Part of a small language model's weights: RMSNorm before each block.
Each number is 500 + 50 x the weight over its row's rms, rounded and kept within 0 to 999. Layers, rows and columns count from 0. Numbers have three digits each. The size before them is the row's rms in percent of the matrix's.

# down: layer 3 MLP down (transposed), 576x224, rms 0.0612, rows 311-350, columns 112-223
# gate: layer 3 MLP gate, 576x224, rms 0.0613, rows 312-351, columns 112-223
# up: layer 3 MLP up, 576x224, rms 0.0613, rows 312-351, columns 112-223
down311 097:440461532542523534506538568521648506511491481526518573495474504457532498609497539611434546461471538497480463523427486552587510498524480506514519549574477506534407492441524498473458415475488404602506540556514418540516473527544487443536435567525465367459487601494427370470470466505520452489515525477491565517483526433567405458584524458482
gate312 094:531533562464495545508439505454550505539544490488512494448451550492521450566497504427549593491436462476484533426519438464420560442495533475543518387440412468381554514559495466423519392530529544414489438508483526572458555503482556441548424537450475471513534500564501480480462405547477421422451505424464573423537565456500545493590536507501
up312 099:442509535450438533465568512535566496583481428421501532470507497590403469523473457500466608414470457493479492560445524534425464491521398428502494461479540541461549576434405515474554517456524530520563508520480507491489498541435489463526464433461456610576490482544542566514536479510438567505541470596423517479593609511434657493451493504518
down312 098:476524557519422457479467450467479571549516546532510474433419442518515512450496590435518432485472467502538429583394431623468540548510555472461538496505569533429470522489420470502601460607542523545458422570528570517572577483604509452530550463450602519471539548516489580491489438558437551510463460526539423517465531654578505450503516554565
gate313 102:483512478459468540549489473502567529533513453562524550371476454433426571520528572522508516494499413513483564535518469474569504500571435420535512493478463502473529451427540515509434436583555470410445515483486429468430483454582565462550452462506563521516429629413543408557410497440521552553583551524567450500437516517447562514479507465593
up313 102:535583538546467575541566566432520581511518604497427515496406459500446509465481458523533480528475411433569522473433477487434479579567574423509545419527481498514541606569475577426472447473558539514540427470453534502517426441555471563486495543428477457442495526488504505429523560548422419492543488493519578543488489496493452498544510533485
down313 100:505483456404453511545463492491422481561484544511444525569533419484374434515402494503317545550563508527512501415425532462449491472525471547477518513484522516432467547454508513495502508509459544581527465452531500425537334543521551461587484514474531497431498520548490516511517515528571522388491560413490448458502485489484522368502555497377
gate314 095:524485493536504564518529480423571519467561524417501507574517506454514474510491512537538467523493539370542562501415477494532481422522520447456589503511427525499483469684543562474558540481596468510514468522527548477487421484503481445498602501517429460413497523509606368364456468561587546460499530423590536537551617472474541490518486502413
up314 098:604475519410475454449444470458455491484529540504408489477579475466438446502470469481478421549404498428504545579553514528485493615497414487400493488472471486430557433628575503507467545572442490614444469509520463546432445562539507515471524491421563498492426566468488499564563528548481564577529512498460456534457515598492535451475533499559
down314 098:465519421482396564427500455447585425431505591495512499562493620586560592506475513605506468499374598466488543520542488428556571470533536448477521492446501489512473567527470512435518442561513491448526446524527411523528416491511467521496489502554560523526583573497617520422454465518504443467585495442495453518597498459528501446582554417395
gate315 099:511493500428506454556533471452489414414580520498526492534460564529517512572487459529478590521589523456453462386524536551494443537528496446530431486448508492516453508554506483496494467459517508535491525515431496506504593528442427484571557626543582618599569570484549520487479507435534479492486535566556554470522572497519462402510505453562
up315 099:588434530490507474510553493481519549525510439584498508468483537510540427525523479549432425554504499451533508544531457509444498452486566602550602469474481480452468538544533510512545544462608514516567582494562462462445505367485527528434576608484493452381403597506433530478454508470528587422542451588422578537499501580514485441480468558501
down315 101:412413523602485478471495566529353456403536525505519515548502442472472442456462535480580517535530454377423481476510497574470499503467562422496488528452541457601441504565492507531560577549526474461468526532616494497519536507511535561520515566411517440439471543591412483506545457512490452437446502473480513491500510520415463527427577449483
gate316 098:492456524505508496551557463496455486537531507507538451452485505512468521513496455556458471476443483588461463571436560612509464556438487426544517542442472535521500515491583613472480525440553546584495502511461406613595482510504524450550410592511519579467517521465467433559463469461544460581609483551588513557557552423601500523455456524476
up316 103:417450537581461489471572476622545518512470393522509458421559540576474523486503473573444537433440490490445447531571593376445512490506554463483475484516587582571461477415467477448564536435467516492557497476514400552463546501535467494481509541492433581518459527531469471488522595488470465474520455514550533587533510563587547514484476460425
down316 103:509432428496557498473511508521498469484500528601486451597558549476524522531502560523516569512447484477369449568533435461547485512542425488495471571559549536548441533489507449566486468490448456493480500535544571533459483544530485532482594458525501453456461489526469569571491376500465416441442516504433496464498457524375535519514538578463
gate317 101:570529431468459562523394470521523545498564466557463551499474487563490510516417543469501484489427493530453439523504572552478477529495411540480447536474477524525483456484554595537544477406545506505583548467367466579459465473531526470503541484551564461586511646397569548489424468464579576528558515499500474480517454582528423457513572463536
up317 101:494459475464497558474470476542496461398533488577460553443527527506518477416456454461508531461482553550453558444522571448501540495483502607402503439551487503587427466434562499501527450484545540528515565438408444528523588484577448464515527498441561544559456534380467513465439527440533549499521517477540468494435631478506445584597531545538
down317 104:529545451530528450505598537532529446445466458496428482569495512492554612459506528551484477491425532614506457632507491555466559528438503448532415444545446440450559442436528541546493528550496514436483465541521500414448569594429465538510573575548571623410527505515483533462627625448473388398616470517550495527454484573422523492452505564503
gate318 100:452547519493501502581449505410530560460478567535430567431494470484547474545529418502603494559520455586359469519480528544451552482620489514420491485420502507414508460526527477498510506488541556496503458434405503585538547504499591530479524554545491538466488528464525488516463452423529389443531473378507520452581559575495549454457464469416
up318 100:600547461518551585467543514665501442452528424467514369541532507448544499566559510600518501456451439533507507491472582419505519532449491438495441458466490509582440473576604543440519441506410449564506546485491518516538549516589597456553523434571498500452477536489522443426465553429546533462574566523581563491459552439498542590528472555550
down318 098:556450464506553531458446581391518605506563590368506475573494446529537451477469472582566428483431530501477430488511565473563535432430470415486566536428434489465524383516466493466536470523458509418549499423561420553480440436574509512478537488538549442455458464521622485490470482479437391513537525511549552481501423567477475525499577453430
gate319 103:474535487540511507482415487557517506491437451535504527361467517530428448584409419449571477535555501473425492459542449503500498495423495436428473460486523542574447542573528540484533525457570511427477545477536565562506515459455458525533570538442528519575527487482514616498492492472526566535475454472509494539482528477493553527550486541483
up319 101:531493480564513442514490495404531611559621498532513482603581517499463493438581461561552561466485568384520479417425469454547497490553505592517478559494526528562509445552569456563462536542486502528536431521519553506520420571517495462418449526544408529551492495537532469510535443402516432514423528532539529458425572464520492487441550423565
down319 101:469625495420464433415448526486465472527576580517488405492509475487550540542458526511477502502487467456590535425519463493551467475591491494493526525453503565493542534521486567547456516390426565525447502521520511609399539477525553484475437497394481498453521478496660444460427543510528460447425511429449548587551573473540462541456531508472
gate320 098:549468474567523607475542551525491501467531498525532529525482417532472625562551559525474470509452543432446543428466472523458489469473488509573620444463465493420392521484445466528460561485415520353518516469497539564507540538451529462546463500457503491418509455599537460454492473464500490446443515403519525438369573534537516550466379532575
up320 101:499391512445435456536562447531449618516469503423472415412527465467517500526527499550541600456498547558566458405543521487502478493543547587584455528493612449515476544542503537515475509523470482566575497429550602516498563443439521523469499566531501489539504532537454507471528483424491544521596464521499398444461518532586434408552529483519
down320 101:536589512394456583504378521406497505535449513432551558564516527516519470486458464478515486440503472522545546448483534490520531572473520534514563576591469517568451474532477504531456440491509561484463437488496481490520428577528539453589542550399483514588478463478452460470438533529535387565576548519496552495504462555399513499517528557384
gate321 094:552522481561528503528520486509499470450553558540450497477438455450462511465505508556537538472547544512514472478512547427474529507514415527568478432396470476489452556587502542489445457511525520469510525476553494480533446482452515435517490551515559494486486461535507453546509489450459492439541565543593475456515575454417567576436539461458
up321 097:590478538499485448477471556452472525556502552522468471450535581541510435403548592519495487508384454532472506586503547387517530499481428538536532495487408552575502443437490502495468550517523469472447553446563542466465529519557602537585478401527504478555469468486529411479484516489471457540484457421614467476453440429501491540579546438493
down321 096:522529464467464457564577461454399529557586474428471527465512569471528418417565588499544552518393500505501536532584496495554552522452382505446462390492563492479506494414502474529459542540522547491459429589568422500484446572609512504553429387571473533549590517502526493580507556532472496486498438547609436461478547450510423489487523539525
gate322 097:457558507488490547505494439446558501418581498503603588464451440439469554408409460435570453622504486505525453487438519474549536532464513471493530366514488504502487492505524441516512560553500554538468549513540475529551418507471508490436483452432546514449483453506438439479510576426532562601462571464545527459529434454507406367520572481480
up322 096:485455537525433468474392473577559548409478471490521509430553516479543544481516559570499429527551404472419497539482469568442579516472551417620530517537534469568569511568483527520485472464467494529566431457484465483455489503478520483572573527477439526483458442359461535550537510467454480486483445536430536420439530544545509562534496443474
down322 098:472417515543463589429484508498532598542480469485563501502438423517545498538487483452491476475315465510428547514534527425459496502481496556470513438478504556523513524461487582495515416473451548581573518466418482461485525542405599449578530442477548465542498508571474471479625467535488451523480496467535455557391467515487529604525543556526
gate323 100:481480528584580512530490395614587549367568518495551402504613478399459488560483513502508496474572551469549510491440498563575503442593532517500453431465421519454464514463460496516502517392484511570431465501514540501484570483571503466546405493465490556582506548460427510549469448478542416565410475522503527518445521467466528517375458514471
up323 101:510443448538510420475456433531543497594472509564454420524484434427503422560503445414507423511447490436585584516457439553503462565396528464581488397524483492531459520492506461563530537575425488420480555469588579493450569520523398547460412580555470518465579513537597555543507452432512459604473474487564507555564453518489513524494497507570
down323 100:520447537600534638447586509577424521434494567402412425604526500432518435536464412504525529559529540412501521455506625535493543497504513524466571587448598577545539457523472482477510492423482531485474496565490465515465461515531468495520555437488509558461504555466496424504466564567477471557485470476389563515568532498438473426427517512441
gate324 098:561455485585502542488447391464563449457483473523499496490471451477391478385499423580501495493538524505581453435428524543519474537469537467620563541426572449462529458549491446598467426544494456576503463473540525555497423476416412510500365502548524482499458476541488496586501465519462500577438450479538517441461576568441430488445455519532
up324 098:507530508449486539600430508580549422492488573632548471490488470553418466410486502515456449482465441587641507494584590496392425503434521464499500505504447443487528558482541448615581571419489539534509542534491424493560441455457444488457555469570499497454501532466469482520499574617420527500494598534430459475388447556562452569510469500517
down324 096:456519493510459481607528466505578553551511556446467474493413571515503421461457516615510554442560525499582524454573460513504504576511489644523447493567523490475525505475606502547525497567602478491475558417472462562470380514455481612554516583494472494544439458483502541399494556501509463428471521490526474520490587469541552521513456470461
gate325 100:536539534502569444477448517481554499469463468489441531535493528487583509500454569557490489568532417437535438437440511461590506520546466453429485390503610497571488538555541469509562444496496523453627573500456436494584489541476577512577551409485420474567462533509531469423571453486487487495515471542496557533532455461527506406447599473448
up325 099:422528534486487448454426529503539472591516559553435469548546501399474491454531519459573528468473446511461586456575457475450483481555549503514541483518464516481500522540526442358567567468490516435488502424498466582581569537584517563529522522494564446551588552492535483468493566593440456373553454511533569632527491534472555471398500488580
down325 099:476483532414547540526515445607431472493415449436528564487558486478453478414525467614485530562488481494418397561470443507517561529446500526545503565654580532528529540572492527524476479422496476567566440555408501456532460523528584602519605441436533454517560535480519504434504462545432532564496404503441468581482519478553462503437557471400
gate326 092:511508528489466513593535574436511518524465455545509470570525460383486481572424493531585435447502534526558451538471520577479481406507476441522539519438494539550483506556526518502408424481491480476471476497419535597574513457461557453540448498507459500486551477432500454469471464508545516570589487491559492503427504382454504586472432420484
up326 094:487497521505421546511504514430515532534448510511582459564647490480519421472517436480476521456533535450584445583591439492534421465498483487563455491544496479451503546576464382571589497469529443508406595498472556472510551504455555544536521412503425546533471536490484513513610473485472413452487439544512549623461498396489490566528491456447
down326 096:546498558488490420441410427562508512400459505568536439381483615570560488507528450557482504575514536514489530545500429429487448560450526464543516492421521553444525483509456531509557592566517543496416513473521459476464528456564480492453527491613587509483532453604452493487410486458499472480463472496515523611544464571456543528491594505448
gate327 098:502542479481501516532472467591481457437546486574461548470560549432449483456507420555439510406519534444559485476530452492597478443519480491506569529443408566363483494519521598508421503434484522461572506443582542521453560432457536451509433507543487539572526444429505524523546553558524497486547577481454507441498519442437428475530473478520
up327 097:382441535531565534559471531518494556597438468469529464502422554495433530507473512499439529526469496507531534442492371567508488510466595477487480491519477577388505542502574560546544485610514504506553487536515451416370519413504525517465566520532464466489528518490511532513485471509430664533504477415514553489517545518382390534528557418499
down327 100:424534526575442465447556513494434429517468433563542580514430464502573469459411454531541440515528502466579430517472417576477467514514486414506467461543479547481569449545473586589418537515443433483498503539595541509439574603527552470491556526596429423503488480456471487520495518512426523496495555491481570447433489464436460469458475450530
gate328 101:527487457492497500499440454476501571624664553491472462471523552539388570515447503471425420489561568517504541520475496472491507448509541476552451511457555427463444527523589544517487485517496520522586602446538422513490407435486470441502548610538574445512415517416509498417519507384528484467550541576486523509512520550618521479524545494499
up328 102:479548373461471570471527474483495423431478449541542487539495469456503467442428572466455489505617486567454434473537556473457390522448437509461461527555537520409575441531520503518480536463455569453551516482425555509397456478471470402529511466467516426574533492545480470516489501520468656543506559526520445464584493469509497535523436533624
down328 101:451558508570643610466530523549453581542415522512524536483493481402443457472425492411475452489529421583548454419370584505540493449453498550463475472552531402502592535552521493422480525497493470520441447530557447508463574505487434572509547435448547380569454489459536548455474525503501415497519507525428343470493467548492502410534591430480
gate329 100:516540470431516436477449461386496554549512504453455474541465557537397522559446482525490512423523553432523417439526502535525488469584440471626521497455475517528539535497518467500373524480503473580468471485438485580492464501421543566505545518445566416535473518562553458596512482502539492560545495473486379489439512527542473535411452568544
up329 101:549483529599454520552540517572480496572565503454474394500544519473519540545554578566457464541541430507549582466458459503463555552455487505421502549546420499506496422488552466532461501531492565495518460405515471478580506490523516557440490507582533512501489459471508441477501524493568435435459515359510431504497505599536497491553552525449
down329 101:422540476421489460474391557481409506542541520556488441558599534533485478478472566461363544477489586493502508519469524484428569530480434460551444584477470437513448527480486523392461472490491603476631461451574479416473478561470497474488508505411496534554546467564500474560452374504542601544505490453360490535484519448534467522465513518470
gate330 102:467476414471507449423500440482525478493616670507556446416562474490497451579556464572490444458503502491526495507526452546419564487507408517460471555493415444508500532574610532458565493435518504529546602469548440534421467373478452467559562492511499472538463615425514472495452527460491594495494507488578603482577588637548507456512542446434
up330 097:468533540511414545523493463476492687439499451486480436481523502493511544525543549439478472464449453604528485512529479521456498533535563580486474429471477463537482590513506561474455441478559497568454492489556572517578525497559489591454392512589441517508498582471510463472477598501487520487466448519456504595522451466464513357562517502481
down330 099:501552431565438509441518444433512502522436482528661423596478430553548505573428458421416501500486509524527550567498522443369508518475535509500442450462495449475472510512473524495483454555476546476558458506492498458474428526515531518510448503547457525517486634507547483554446510534417541510491453539537502443533470416488490551540497457566
gate331 102:489483468580470551491527471525460493468507534488490583458585511487465549498420432409551524477431459496547474478462492526458412421467635544564530424473412547443507574473504495504471503527526617597521556557533458538519547428476481517431435493496517483501467553483519419402542472412501520390487516570433515460451461457491611548463470474564
up331 100:510482507493506542496501456531467452429487479565544435495466486584417493467555466563568467536457477425509522489495514556464523526481497604501495570479462580475534407443642480466459478473551477470439539383448522546609466527568508501469561545500525441452490494520535527510462484495439538510501544461518443521510530558411579458545478426568
down331 099:497523427485428503520569552507548512475523455555537561527554498510525520544412492484391622554510461461478379522369457457443452413579513464558568412471467481464548455426399516503522498547623606533584469468471487481474439484454513544487521409548388411493524547526533492479539402489508585547580469483486468442503514464481589465456545531498
gate332 098:507579458479495512520524434495479541494437507544494402468538430581512596446551503515460561460468580492454473570526592497445495506511527519510524511464384453527463484515454532491569447540511468477579448527466431433537440451531562551567473483542562455550472574482504489420462460523473515556462488493417505414537598530546424507445476535477
up332 098:453425472516524461533516531458476551614499603477467465489501562450468450529487464453587415529496509473428524584516469548473412552489572503559527386449401553475581529516577481444575522557452540550610447517484549508572563516520477505450519482409551473489520499482495518575505590426494447524511439517509585477455560496561523578499456550547
down332 098:542569608429552500402495496540446438543559463553363421389552533505515558444466542543528528598565434477412520480463523508560499579599468507486496516535545485488538472537484520555490556545530461525523477520439554462489496540458514541513482478452418434478492544536502568494463488486437499546515536389424569473471474496512584459593521522578
gate333 098:511646519512551455574488521489620516404477493450513436448545486474493484540466522487468421520587549470595444486457518472533505487590531418469468517423536551430421506547525530553489491431500421510462452528578475463552518540497552488567498516527485510441542505524401575468556372409472517502484398578504477486514472537550482501380514506496
up333 107:517523610477509431510578513436536457438504516409437460469565426574477480487564462446470413561574506535612493487412413569617467605458491435511573502447497498524513507576475613535420537468398472565485548467488451497457519625525472482541513586470452514469484495511506533474440508589403427415475520443449585516531475555500385492491509458455
down333 104:525517461551542457537485576448562556497561425604451424438539483438502548569414620585535489498546553587537522537580514433485500443485516520428503511499486399450560495561537515488473515582466466465545466483560525494589401526602538468448427494533495537542513409557466520490575423515467523495580553488397452452466520594466530493579453400520
gate334 100:563438497531562431420577442477496519447581572532469480455480520539481483642453530532474518429581534453505412517425589573506496554585462430547595443457455587506489475504529539509607460419570445435523507576491509514459410464487548528486449458418601422536461467515481529541534456477582520538366478577519538504561524439506528421513544520565
up334 098:403521586545501495496485512521408487573477499604554453521538499480431503550474465605526536537552423503568395465442527521567518518461503560491450402444457491391521514495471468594505522430501520494551549462479486485473496527505557475378487503462528529495442466549476471500487543543471516400485427544537512531466576541470535566499495526472
down334 099:525523480505499434544411561532550517584507592476542443552541556488389465467493466598451558503432511514467463412517425503509483485501517557406463538554436456511536468570524524430433473600524416511512540540513571513537475500470545573461510468530452507509542474496591526501493513518444565485447413484449513463453465496490498577563461549439
gate335 095:591515528440484540462488485420496404494477450430475516536475472453497559454526451534527531507466492533476531529442513588582476532517396515550464442494486491560520457569568500543490473571496488492505580483446514547514579496484565536517501451567514524490443516472401560463456477404576518489541637493497465573473521511463544415423499491543
up335 100:478503439541591475434601544441475525473568581538516552507502551502526465454449515489464468474584477518531495427513506527434499516441609570437538538431570463443517388559493580495431545491557497525444470537418458506438521547479449419458548511482556438485631541518611515510531499531548514507416454475540450491479515477485420477522410466544
down335 099:556537487491566478542571507479466565523457440564498428522530480467446497471506508391484581506459514469467432491523483549527424439524471420464455480307482479514441508512438460452438565488438501534589537489544464475466564506610440354498575443480520498506543567466511551552469462490525481539560436519453498431523526471454476556550523532535
gate336 095:503519496516573505415502463481575432544527565415515491548524502507541428488506560589454555456481510502517482459503420548425470616486509521517458411486465539475497531443585504517513513501568506518633577427463518494480492556477445532574424508633571486519551530485511458506474439563604521526540488524484471520524468465440508509469489619534
up336 100:564440474469493495472560515496448557571456449539418533443498507517467520457476486622448524442467565488375490437483530582494502508562560482523527512554548404442491609467480565466498507592468534551471484473423507523366503513477415539492559442455507573488512496424584496546550572463479466395506541532478543535391545517560552508449461515462
down336 098:513450481444521548427532458422435585546562478472485553500540500557490418494581533515601485437549556470500475476420548516499555543474517487525545526354463487493600483441532518488492534445488515480540428540529507592453525466517389527570538416544540501524510516491402530399545600585459520459447505421476512504482475518514476461582472486545
gate337 097:519616484434509475547421552505455513560482457566609419445530612505556474460583474598520527506575443577559494571500471510497419466513462467463494453543496593465478559461499472474456468549490647519477575455489476554474493459419515402536445487468496535439390488503471465438506437561471457445460508435494555504450489486584436528505494613471
up337 100:651516446506460535464486508542429526476578406542545444560524456514573424540493465481599585532552535529590418429391452540476543440463512487473535417497436508522450505532556485503521554465541502481547455551457511524433519514550392457469469430524507415407404557480568514421524431509516469534506491517482564625520582446486482427560500457525
down337 099:491500546513478503599491535478399490460511360524564499514474446458389481519494503407447502521568536450580463576540528522552530383543566496522456406483578451487576533525524485501445473536546545549428558519525495537462535526497517461506514565449539468508389458555508552457511472546547558532512452544512485490483515494600513597493489548485
gate338 099:488509456603540478534527408478473462563519475574483460463463500514489537590508569527552500502551400492483568484453497559517455492538503547631505558381592491483551514559546449560482515498467514422565615472466490495435596531546469432523539477501479491523463510552488492442482452531496547410556452517485457452559472453436473442465514480562
up338 096:437504481541573452535498552603523518486546478527442522530512520540579554539540604526584505513450508592514527487466435457478459494533450553502531571563547519476586477398579418504498492555556452443525578570485531475504567512484470500398552430456508405495543488540450462528540477473442581512477448536524470495487397491422458427485512417457
down338 096:486505501405479506468555518499467482417439491459511588612541475573525436401469500508462517486473458549509520485509496411467518514541492461499466543625481562495539498403529529510484456484424471449516556529492449531601506532486403502469558405535537562443602484524423433541555578436502472531616526530519516548473449613479447490549542487429
gate339 098:464489603502586524402409460458489522542527484424447541388491420527531571551591447485417466495452543567474447530516542475450460449560532528519534432378419555498476455515532502542505407490479535497513488457499600481480523433481478521565534512532479488471514540526483489456495539539491581532527542509421574418568577373485620618485569609413
up339 096:442477477487515455469428428475536602496496471530506473497528498548516513475579484539540409666525472459475490539502522574515566448527484423519535535508505529553549505435476480534481554479685485464505559503479555556453499581483412574504417528553482491458463493508550486440565496509546547553461449520436468559519463508551491487418484438467
down339 098:486462493516432385525542429402493587493483534482540472453456621453542437578451593550470575540575553539526499467480519421554466397425492404549458482451517507436521478518579442491478616569506446549454544444507473577450471485385531456525532495446468478518446509469518567494531451579542486431490492520455444549457398508500400428471483515463
gate340 100:481501651479465538479477472448481493557536528466576469448486451522525503445526495528477576436529446419527400548499492534553534513454528554445490448516510586484508523540456465603483608544512471440482498444384529503462458463481546489449449559493474398467501521495538549554416509467440503482533506445548525470524509602449455505475505553468
up340 107:526515444440447530538493483481596441513535462497487554536438372520511481554600531450477471473452451405395477530582478491544452501484450493570435540449453495484508467559545520461468474533522464528468428514458608474524458415544466521476464505572545504499444465530498501498444472525526498610553531505527534436489589482447556378531519460505
down340 102:460447481504446468439459458483470541525401408533534502470501438478554470464563543522493395494527474510472610545415550501527506446536433534507525457579409492440412436562461528363496437537584483557513597480434529555456563413505497491449473538464528555442396520574441543471516518553497514583521493493474553476521492390457489511510550457565
gate341 098:602507543389489483494549482493531566474548525452503529519544524348445550497506480436450530558474531509535436407487549541472410472495437477467431484511512583459474511511502474610537443485396453447524559516436372551561497463545555499465507566489532469532506570547490582445464614604571493425487491464540563610579516508521560502425534519457
up341 099:479567466428506552482524450495467624489417585534492486470476525521514491450552441564456514540594518487376463524484480426425462478535486474448515548466482512586493503447566511521470425455490516413479560447507554416510561511380429450422571509488477542549460452462464505496512556481507505580469468566506380414452470510503481564525564465509
down341 099:548508493387637554521549503481650405499499543486499461423481449486508589564476459602526525499473580493483544537561501449527525495442470619460510468493543479474456521521450498591475528426415519479465487524481431501535443407567449541531555509507564515452499522439533506515519574551518514483506560467524580477450518471479561521466420483428
gate342 099:456541547469500496484408439564560464582487487471516435452530422491523521588479465549488384516453446566504570440505520410523575473464391445470422481381474609478476440593471463476508519431582428451584575496558458510541533479551432396489427531531524577572439444484489553437477432522467467535579490452536473546449549588443463485478440482469
up342 104:499475473527420532565457533551438523517518497584480496493565592466478563563462422487481460529552499550533544489469496433467423444414521492446424494550516419536553451434464509521462457400476546516426521578414559536554439511513490496491579497624512522569532449462436437510525426497548520512504500597592468457576538438591571544475547563493
down342 102:558462592530467522460507512465533447512485475601551418520512485546550479435464424426435480390506456484580574572481573515486471449502460406571450541496545480529508515471470508523502442495565560450490530533492548516445554556505536449580509602512545414437482474570459466504441476508451531436521554616572559463516476498543467541431521558372
gate343 110:479491468549575568535525512530526464478391512458495478513422479478421452464431479478465642513444540457421505483403568544540448522526500473477514478425478527560542549504580514602504496423526561505512478515463478532414503463425454435456485487425533524464476468520497600559513440523528487438597521497620525558419494506528532482456510483443
up343 106:549552604408511525496497541599483434548398559451516514414539516475477483476521459521564541466566532436475529481427530576532410383563557493378401469515435491516477502558554457483459527426559513488480574485471537588495455424437471531456527494558496488483553536533488575502527432508463467537557530550436473482405524490530535509468519476511
down343 102:491457587475528560477506660490550458523499495495479471493412361429552555465468467479471517409470451457431469474502492576526439478477547536416475491627512388522535605502468478490545425466545510521489515466538479433525438476466483581595533521490521527541418530549402471508477449569474438530563491605445456452434492448518584540497524497557
gate344 096:552603499497511525531513579464450441522419527650473546502511456425413437430483576538583443555542410420449536468579626491518472448434534508453461529512447484510518441562477493522436504531513498562576549441449555563487551519425457541595494479468447507522390480538439529474422488482614472479498552481545549549483548484458453566571485483493
up344 099:551542435541530448581495464495473535563481418406467551420558537430429580465552472495462453554524505465498520441476453475485520476486512546478468485465423509419555483512510435483485541490510555532579464506532444478414554468505433461578500480469502595480431562498480537574386533513431508549525525547553477548499505420588481593535535538577
down344 099:548474467507554565494570457492471460483490518491503550596399475548500557470512516422506514522497539472540477605552465574423424502534531460496502468389587536634526488372524553595605442558453502472446486469445508492567537448492462474551510433492561537463548481452422558517513491565543428520428562569469543419551515553496510486497480471552
gate345 108:507560461557559447512539429449422525540535534570571509565512499497449449446530519542506541390543517510473523469516548434506449486485429548472538459490482538532472481460514521596591429501473567559528630460410585601448540463468548436569507538528550390513464513522548528426531475468571491461473419530441593515498539540528561554536423435476
up345 104:470562422484526559469510521500542550558491483481372467501582507513415528445562506452438548353544439583592591466547505405482533531506497555561465481506437540542496623532522557448435451462460419499515539469511483461541430470488486505503495457464586467550487541460570467429434416526560449427463519556511495438500511535554490447565607536481
down345 104:578534453585489548578520503580492506523576437479518459472500552529481509489484493584510465530475560489471510487543461427439506573550567559472486476575531569444491496472553513453428424492539556541555459498502547440551447483520419583538511534584528417553462431485509404505523427494529526561446449411463590552467535594467531543443577495410
gate346 099:522492479523563577433484490532503422522487515477498513454489500518430568561485500483548540463465483590545403440615529474487503528480593497574418551412425490555378445449572489501531473438520558548545515503458556485555555442575465431525576518480595505561425509429426563436538440455467508530570576552501486472437536580499444491523432518496
up346 103:443435589478565500477520482526473520604423516440529497444503460510508560486567487512503491525487534544561480503480434536485405574505495508611488551520459511585493496475436524524507468498466522563527629506491555552479474511454493440529417469352550449466461486552508514468403543449385543598454478613540464468550505550540478502466527529467
down346 101:524571605444596462445483443445565524443507558505466472557547606540534579599495551560494431566473434460481496499510495399482471467519522553413464437593562483509523535594483532543508466465464517552525565389472557551558492481535542494527541471604470514466395568550476549534487578474427555543573419568476497457454503513521533517567471397464
gate347 094:543498496514540459397518440417526514467501500536525523456579515519448475505444490472538476527543338531421461575447525431472441519568453485520494495356554548412468432575542534485442490453529496430538551495565539516471538489429531553488558431526566529464426552509492528537398415524583521434536475550439514556678552485486449414418592440538
up347 096:511560428429522623554468506442523538605453447457557444496503467440508370516605478528521514510473667516550436380466520559467506515458481498469573485562439490511430482501468513487517518476431533546542388486424510550450513464485396465534550565470450439494552496411515503509588504509492488545474550461479512419394561539569428550568449492470
down347 099:485462483468601471507458425506571485611541478452492480485455575572500452591492432487527612556563566457472417456518483496554525472452507404476545473534420558461432463443497490511479478561470537408538490447531469539409548449498397422584546483563492510514548554523530554453489545399524500462514483526467530494449506436476377567437475478560
gate348 094:541529546530472419446548445462524460477531510546448479437467551541501437634495510550489493433479541483457498484496512565620543442428505441447503521445391572524545457549516614510497479425602468408494586573570596508489496462497496470587411425440554501554532452429580480580499465487588636564528539550516501501450560436541561440443544454542
up348 097:473510507520569489502489528539485487473420449431650582463412604453448537556551444469555431531473540476469550574477559466484436456529485530425441496473515450481563606530457416480410457563485459502420488509537515441555498494525576477432487535479500475451495502420495458558598549465414461445502553497519535461439514514441482494484551528361
down348 098:525522474448469460502488445436547467543544477614468467586516539434457507638509482483536533535508499470423507545534524513460493475546447519473447471337529531490674448519545514416545450485422555533418500477566367391427432408444564514510542451507542573498402559536577510532541491534456545517481485540538544444464567502464345571481562474610
gate349 097:558539468466498523493528520512588549558571472501490477518495400500498424485446476523550449500544507574490486459516451542542388508460536482561536451403558503526439459460487524490426533481592541516590519496476597572442470529413499457561503489443548480459547523436486570467421384582548474453562540509549517405536426487448426559460461460453
up349 090:553504410465501504548539527458591508547405462517534518503548385572576471460538473550546420501429467539498434425499491546545376591547429540607520540522526452549488433398516488533474504497577481465513496544511526513554476504496539429517471491548546507431455416554502582578393481516502514518513536438565559456516436514524462567584497506569
down349 098:547539534499499504513601650473490562537493489388543447550443396613565536511587430430634523532441440522471516470503467552469487551550527520505504516583486494570449460481526564423485578480521442515498398496466504464575497550494474425431473488601535481499495408516420580441541460460528477514450491446552597469484464526552436554565484445535
gate350 101:521520521572453500584568444511566474437575551510557601536516479445592523588491507501525464518443566511482588508496494507600458509523440494487621490407510489569587524515437476525453588522458586551515459419547519554449580483481501507559532509485453563459432548492473478560554457400517465475512497419555485416483435642454381452452465491442
up350 101:432473565437459496454464523493457514527544506494495439572568506546499389555478588487484569512540457443513522505524481578563549488597475549519547535477489558504522475482524501491511443393464427442511576511509566521487507579497493437514564435476532505493494492547486470533451382502579470413506424558437490463574427443479518601515440494508
down350 100:463514487394662484441549470524495474462524474529486537515442514520586581497422538513515573595523590481481568556482498509422542545494494549521433495441452430503509484538466586462515461514446482503519515446551477511543432436613470460512518560524491518465485517541480587524531476428481512427600502532500531485436491487571488499609506449555
gate351 101:550519510489531517482477511504560527449475519463447473513518469572393567519500632400406554567471485501425548415482498522539494421449481501479500552468520448477414455521525529428524506471476547590431597496581424521501471335429577468452474556515514458533457463518605431578574483473471490501502449543481481510562578426451546436537508580517
up351 107:513542450388508527635585495519519488557525544466465422544565548440482485398540455470426465516547474430522595438530401467554430412560526455530493590537508432533523494541465467492516458423449487483579604509500423475505465464504515485431503566463402462425514372478457496495526492502502468503421479444595503590542569528539559475497522484546